{
  "d_model": 192,
  "vocab_size": 8192,
  "qk_norm": true,
  "parallel_block": false,
  "init": "normal",
  "init_std_qkv": 0.0458,
  "init_std_o": 0.0,
  "init_std_down": 0.0,
  "weight_decay": 0.035,
  "warmup_steps": 496,
  "batch_tokens": [16384, 32768, 65536],
  "doc_mask": false,
  "train_tokens": 409100000,
  "steps": 10763
}
Each number is 128 + 24 x the weight over the matrix's rms, rounded and kept within 0 to 255. Layers, rows and columns count from 0.

# layer 5 MLP down (transposed), 768x192, rms 0.121, rows 294-302, columns 0-191
[[140  99 126 185  96 119 153 155 131 119 169 115  91 119  80 152 102 184  92 146 128  71 133 118  74 159 191 140 103 136 143 127 130 134 114  80 127 123 190 150  99  96 128 130 134 175 111 138 126 117 157 100 129  93 125 107 138 155 156  94 102 170 142 138 120 147  88 114 129 161 122 127  74 157 166  79  70 147 130 176 126 135  88 133  92 172 130 172 184 169  79 137 135 116  91 142 122 124 143 131 163 105 129 106 106 164 138 182 150 110 148 107 125 119  77 150 156 145 131  88  91  90 115 130  98 125 149 139 117 109 199 175 136 105 111 105 118 123 230 139  71  81 153 194 160 127  86 155  70 101 129 109 151 181 135 117 161 121 127  81 173 137 173  79  71 101 184 107 167 157 141 161 143 134 158  97  71 101  87  85 178 135 163 115 150 170 114 117 118 101 125 133]
 [161 144 101 116 145 132  92 108 126 118 103 173 118 177 101 119 152 142 131 117 158 142 155  98 143  95  78 139 136 106 106 130  87  85 116 177 125  96 145 138 137 121 130  92 118 103  80 120 183 109  85 123 129  83 125 158 110 129  99 105 117 127 122 207 139 129 134  39 137 146  94 110 156 128 138 151 113  81 116  91 142 148 115 137 111 122 115 146 139 129 140  79 146 109 156 118 110 128 183 116 174 132 168 132  79 121 153 152 160  60  98 170  74 167 123 125 113  84 131 127 112 185 105 101 158 136 106 155 139  86 134 126 166 131  94 148 129 161 127 107 120 152 117 136 129 151 123 139 156 130 152 129 125 156 119 113 107 138 124 138 112 107 116 141 104 128 121 149 149  93 101  95 137 118 110 143 135 191 160 119 117 101 144 103 137 138 167 123 147 149 162 130]
 [138 128 117 141 135 136 124 135 125 140 127 126 116 136 125 130 147 126 119 126 123 152 137 131 138 146 122 116 129 130 134 130 125 133 126 131 123 120 127 120 123 133 129 126 135 122 125 130 132 128 123 120 129 121 125 120 121 140 120 126 138 123 124 134 134 124 129 114 138 113 125 125 125 117 129 130 138 137 134 122 125 137 121 127 135 146 146 133 119 124 129 124 145 119 145 122 135 126 139 122 130 123 117 129 134 130 127 124 110 135 123 117 130 136 125 130 130 115 140 123 111 119 132 134 135 133 130 129 132 133 131 124 129 127 121 130 141 134 118 136 128 135 126 133 142 127 128 117 117 126 122 133 131 126 129 138 116 135 133 121 118 116 109 111 127 121 119 143 129 122 125 129 130 127 130 134 133 129 131 124 128 130 124 141 141 112 127 130 129 120 128 128]
 [136 137 128 121 130 116 126 135 129 123 125 127 122 131 125 123 132 127 125 118 131 130 129 131 138 120 126 129 131 134 135 117 133 135 135 122 136 122 130 126 124 125 122 134 131 127 136 120 129 128 140 127 128 140 126 126 127 135 133 129 124 135 121 133 132 133 138 129 122 128 136 126 132 137 131 115 127 124 124 130 128 136 127 120 127 130 132 128 114 119 133 130 133 118 143 128 130 127 115 120 147 125 122 127 135 128 127 130 137 132 133 130 136 130 122 140 122 130 129 122 128 128 123 134 127 125 113 139 128 133 120 120 137 119 128 130 118 121 131 122 128 129 125 123 126 122 121 122 125 113 130 124 129 117 123 128 137 124 127 116 123 127 121 126 134 125 136 117 132 133 134 125 127 125 137 117 132 130 125 131 125 129 129 126 131 131 130 127 129 123 137 131]
 [135  97 123 120 110 142 134 168 158 166 113  77  84 187 125 146 115 145  87  82 165 158 150 116  79 113  93 109  95 128 117 136  83  92 141 111 126 131  75 140 129  89 133 135 129 140 127 174 173 128 126 109 122 116  98 123 126 139 162 156 147 141 135 149 135 154 131 137 125 125 104 105 139 114 110 117 151  86 133 101 150 157 126 109 131  75 113 125 147 123 130 120 131 124  83 120 165 136 121 172  87 114 109  29 136  80 117 161 134 149  70 127  99 140  95  85 107 142 141 110 128 169 159 143 103 129 141 162  93 129 128 131 162  67 137 124 100 118 166 134 155 165 155 119 157 144 120 110 118 102 176 126 110  98 123 111 107 152 151 159 113 119 129 112 107 156 120 116 142 213  95 130 146 158 105 161 124  96  99 113 124 153 123 154 128 141 113 130 126 114 106 129]
 [126 185 136 134 151 110  62 137 117 128 143 143 142 164 159 119 148 136 128 134 116 149 142 153 135 139  73 162 106 162 119 124 150 155 102 140  95  94 132  83 159 106 123 108 125 138 157  85 136 121 129  91 151 140 134 143  61 138 143 107 143 129  80 139 116 189 115 104 113 166 142 137 127 124  76 162 146 131 153  82 113 124 147 141 158 120 114 134 151 101 102 143 126 168 102 129  90 112 130 116 138 117 113 141 121 118  75 107  77 113 164 129 114 100 139 130 108 116 146  78  82 138 170 106 164  90 104 133 117 103 166  84 132 149 178 126 146 139  95 142 157 164 131 106  98 111 131  95 130 117 120 142 101 145 135 125 140 124 158  87  92  75  77 117 148 142 129 150 138 115 133 136 136 111 159 169 128 172 157 133 131 157 122 129 136 139 119 128 131 101 157 154]
 [120 123 133 145 131 127 138 122 132 129 127 119 128 123 137 127 139 117 132 126 127 130 126 128 136 127 129 128 110 128 128 140 129 135 119 136 146 134 125 114 122 132 127 122 137 143 121 147 143 111 124 126 122 115 130 142 130 125 126 125 137 136 126 134 127 124 124 115 132 125 137 135 127 135 127 121 112 115 110 119 131 116 123 133 130 125 130 124 125 132 131 130 139 137 124 141 128 111 122 126 102 127 139 133 126 130 125 131 122 128 123 132 139 124 126 117 134 140 143 127 135 128 120 129 126 112 135 129 112 125 127 132 129 144 135 142 113 131 128 130 125 114 129 130 106 129 118 129 117 121 138 142 129 135 126 120 125 135 136 123 122 125 127 141 139 132 122 120 117 138 128 131 134 131 134 138 117 139 129 132 144 127 118 128 135 145 115 105 117 112 113 124]
 [126 113 110 153 171 105 116 122 126 131 155 162 107 179  82 171 156 152 141 144 138 146 153 119 143 119 185  89 176 118 100  94 138 123 113 161 186 118 131 157 162 102 121 103 112 119  95 168 173 120 129 104 133 177 156 142  84 143 113 101 123  94  85 109 114 114 126 129  84 131 120 121  84 152 164 113 131 119 155 101 190 159 100 165 105 152 118 115 151 132 138  80  96 133  86 133 119 123 160 114 166 186 134 136 107  88 161 129  90 108 118 128  66 140 179 108  99 157 140  87 134  92  68 100 116 116  95 146 108 123 114 134 121 120 143 118 114 134 156 142 192 152 161 128 116 137 166 117 109 120 161 152 123 170 119 137 145  82 116 106 137 103  85 116 132  53  96 103 124 125  76 108 101 124 140 127  99 116 115  85 109 151 143 122 147 155 144 118 163 115 146  99]
 [155 159 108 161 118 104 145 124 153 154  84 151  95  83 137 166 158  74 141 114  62 127 152 133  97 138 134  80 123  94  85 131 200  98 168 142 129  94  77 122 139  97 125 122 139 129 145  80 193 121  72  91 198 145  83  83 103 118  96 106  89 184 150 175 113 156 147 161 157 162  88 113 182 151 118 176 164 209 163 120 133 133 232 179 105  67 102  84 139 141 107 218 135 157  79 152 127 114  74 110  90 141  93 116 122 175  70 123 125 121 150 131  63  96 137 135  98 128  83 127 129 184 141  88 162  83 139 146 107  38  80 153 145 130 112 134 153 155 161 177 143 131  96 117 109  89 108 115 122 118  75  93  85 165 147 153 160 151 157 170 105 142 158 121 195 160 131 130 116 145 100 116 178 137  98 116 214 143 158 175 161  84 119  87 164 159 117 135 136 107 136 102]]
# layer 5 MLP up, 768x192, rms 0.127, rows 295-302, columns 0-191
[[134 109 126 121 121 135 164 108 126 133 131 131 165 147 145 113 106  90 154 116 136 111 134 107  98 149 148  72 145 147 122 150 195 149 143 119 107 134 114  98 112 135  93 156  74 139 115  82 100 146 148 116 108 139 152 166 128 156 139 142 155 162  96 124 122 149 107 138 138 145 141  90  80 114 155 169 128 143 147 132 108 142 107 124 127 158 116  92 113 102 137 167 131 171 139 102 169 133 129 119 111  95 103 136 167 140 124 102 108 158 172 145 159 131 133 143 175 137 139 138 124 152 139 133 134 152 146 154 107 127 140 156  90 121 132 107 161 135 133 154 103 101 121 132 117 194 144 118 140 103 145 169 153  97 123 121 127 133 123 130 170 118 109 176 154 129 137 116 111 137 124 112 114 142 136 123 127 130  83 102 112 132  87 150 133  85 135 136 137 107 143 160]
 [134 138 132 137 128 123 110 125 119 128 133 118 138 120 120 122 121 140 125 127 135 130 140 117 143 125 127 119 145 144 124 123 136 112 119 128 120 112 135 125 139 138 142 138 111 121 125 132 120 118 138 126 115 128 131 152 124 127 130 128 129 107  94 102 129 119 129 104 110 129 137 133 128 133 118 146 129 133  94 124 128 117 138 132 106 126 117 131 107 136 131 134 117 129 147 128 121 146 138 129 112 132 132 137 129 113 127 125 130 142 131 125 114 143 133 128 134 136 122 133 124 117 147 136 145 131 122 151 133 122 125 114 114 132 115 152 129 150 131 136 128 159 136 140 126 127 126 130 127 141 133 131 121 114 136 131 112 129 152 140 116 133 120 132 129 132 115 119 121 120 133 124 126 126 106 129 135 113 123 121 132 125 111 140 119 135 131 145 124 127 137 141]
 [140 126 122 132 132 135 122 124 116 124 128 115 137 120 128 121 130 141 122 140 116 124 126 127 121 127 137 121 133 133 127 131 128 122 127 134 109 124 129 128 142 129 146 145 112 125 116 125 129 120 135 127 130 169 122 146 123 142 129 140 131 129 107 118 129 123 131 101 119 130 111 140 120 134 122 133 127 134 117 118 150 128 124 123 112 108 123 128 117 130 118 131 123 137 150 133 110 146 127 130 112 126 136 130 147 137 124 126 140 124 124 130 130 123 123 140 118 142 119 135 134 117 115 112 125 125 133 150 123 116 123 116 123 140 115 138 135 139 117 121 133 132 127 157 127 123 134 127 129 148 134 127 137 127 126 128 126 127 134 126 132 149 122 144 115 151 120 117 121 122 124 132 125 137 127 122 137 133 116 125 130 109 123 128 129 130 140 135 125 125 131 130]
 [115 116 146 137 134 133 117 114 111  93 113 110 176 120 142 120 117 151  84 112 154 153 117  94  72 152 151 120 131 127 168 131 162 142 138 192 141  90 111 146 121  96  49  83  67 128 137 144 138 148 147 127 110 143 158 174 102 162 137 119  91 131 104  78 119  81 111 108 120 113 160  89  80 139 120 170 122 127 145 100 157 107 156  86 139 134 134  53 161  95 134  76  99 141 110 104 136 150 135  90 135  91  92 128 169 151  87 125 101 139 137 171 124 106 135 130 135 127 143 154 144 166 126 127 142 100 119 128 132 168 103 123 120 110 125  95 144 140 150 102 137  99 152 146 132 135 139 114 110 142 134 141 122  98 138 122 176 101 112 120 132 165 119 132  84 110 155 151 119 187 148 150 103 153  88 144 141 125 103 109 111 143  69 137 146  92 146 111 126 114 112 119]
 [129 119  87 106 135 130 128 125 136  87 111 153 138 148 133 103 102  89  74 113 110 104 132 127  93 165 168 111 183 143 106 126 126 124 166 130 112 101 177 140 102 114 129 112 119 132  90  71 145 123 116 129 124 133 113 142  86 129 124  85 103 187 113  66 143 146 121 105 124 130 111  97  96  88  96 129 134 120 104  83 132  86 140 152 112 130 105  84 140 114 134 143 133 152 143 123 144 119 130  54 133  89 122 115 152 130 129  96 157 119 116 149 127 141 135  84 122 157 113 149  83 159 164 135 166 139 150 161  98 119  79 124 144 103 133 163 134 135 130 167 154  91 134 115 106 128 121 157 122 146 129 103 138 109 144 128 141 123 114 162 149 130 118 146  95  74 146  89  87 146 102 111 107 164 182 100 135 176 115 130  87 135 145 175 142 117 127 114 133  94 130 135]
 [152 136 136 135 134 131 122 116 116 133 129 118 140 117 123 127 136 143 122 125 117 134 131 133 120 136 143 125 150 130 135 130 136 124 113 138 123 125 135 122 140 155 151 146 109 129 114 130 115 121 116 116 116 152 126 154 124 122 130 114 115 124 104 119 137 115 124 115 118 126 135 139 135 133 119 130 135 139 104 117 125 123 127 101 118 118 114 129 115 103 136 131 127 133 127 130 117 141 128 125 122 128 122 122 136 122 128 121 134 135 128 129 118 132 131 129 104 134 135 133 132 116 128 127 139 136 130 137 139 126 113 116 114 129 119 142 124 146 126 126 116 142 133 150 127 128 115 131 116 143 129 128 125 124 134 133 138 126 132 142 120 130 126 145 130 143 119 124 129 137 133 134 128 122 130 128 134 119 112 118 134 133 124 133 156 129 129 138 115 124 142 115]
 [149 166 161 107 128 141 121 127 136 106 133 115 158 120 129 118 133 117 102 117 100  84 131  71 125 172  96  91 144 169 149 114 122 130 115 102 134  98 134 118 131 163 168 135  32 116  67 130  91 132  87  95 176 164 117 153  95 106 127 135 149 118 127 155  86 132 135  98 157 100 153 109 123 157 115 203 109 117 140 128 147 123 115  88 151 106 123 122 108 133  75  96 141 155 161 129 131 150 148 164 126 149 164 120 122 134 118 147 102 131 109 111 114 110 110 124 185 108 166 164 133 149 165 109 104 127 117 161 130 127 160 129 113 155 142 135 159 132 100 116 105 178  97 167 180 135 142 160 100 139 141 132 119 133 154 189 130 142 113 121 122 124  84 165 155 125 147 120 159 129 138 107 120 113 100 144 165 142 128 115 170 138 102 143 121 110 144 166 103 170 121 139]
 [139 131 153 129 173  83 109  56 127 141 100 138 178 162 148  89  88 178 101 136 147 145 112 115 100  84 118  91 164 175 137 119 121 148 138 122 167 105  85 117 113 155 111 150  84 116  63 155 126 111 170  86  56 156 185 180 118 109 139 107 114 127  85  57 113 181 125  98 101 147 138 116  97 150 142 173 112 120 112  84 131 186  91  73 123 127 115  81 127 177 138 114 150 153  83 156 126 159 148  90 154 110  97 160 238 112 172 166 109  89 156 103 171 141 138 185 135 162 159 140 188 111 130 122  93 138 120 135 145 181 194 143  84 127 105 131  86 131 113  64  81 126 102  97 115 159  37 118 148 117 132 239 107 115  59 169  96 122 129  98 123 131 156 141  72 103 136 106 130 182 149 164 103  84 106  94 119 182  85 135 161  99  29 141 154 150 117 166 158  97 157 116]]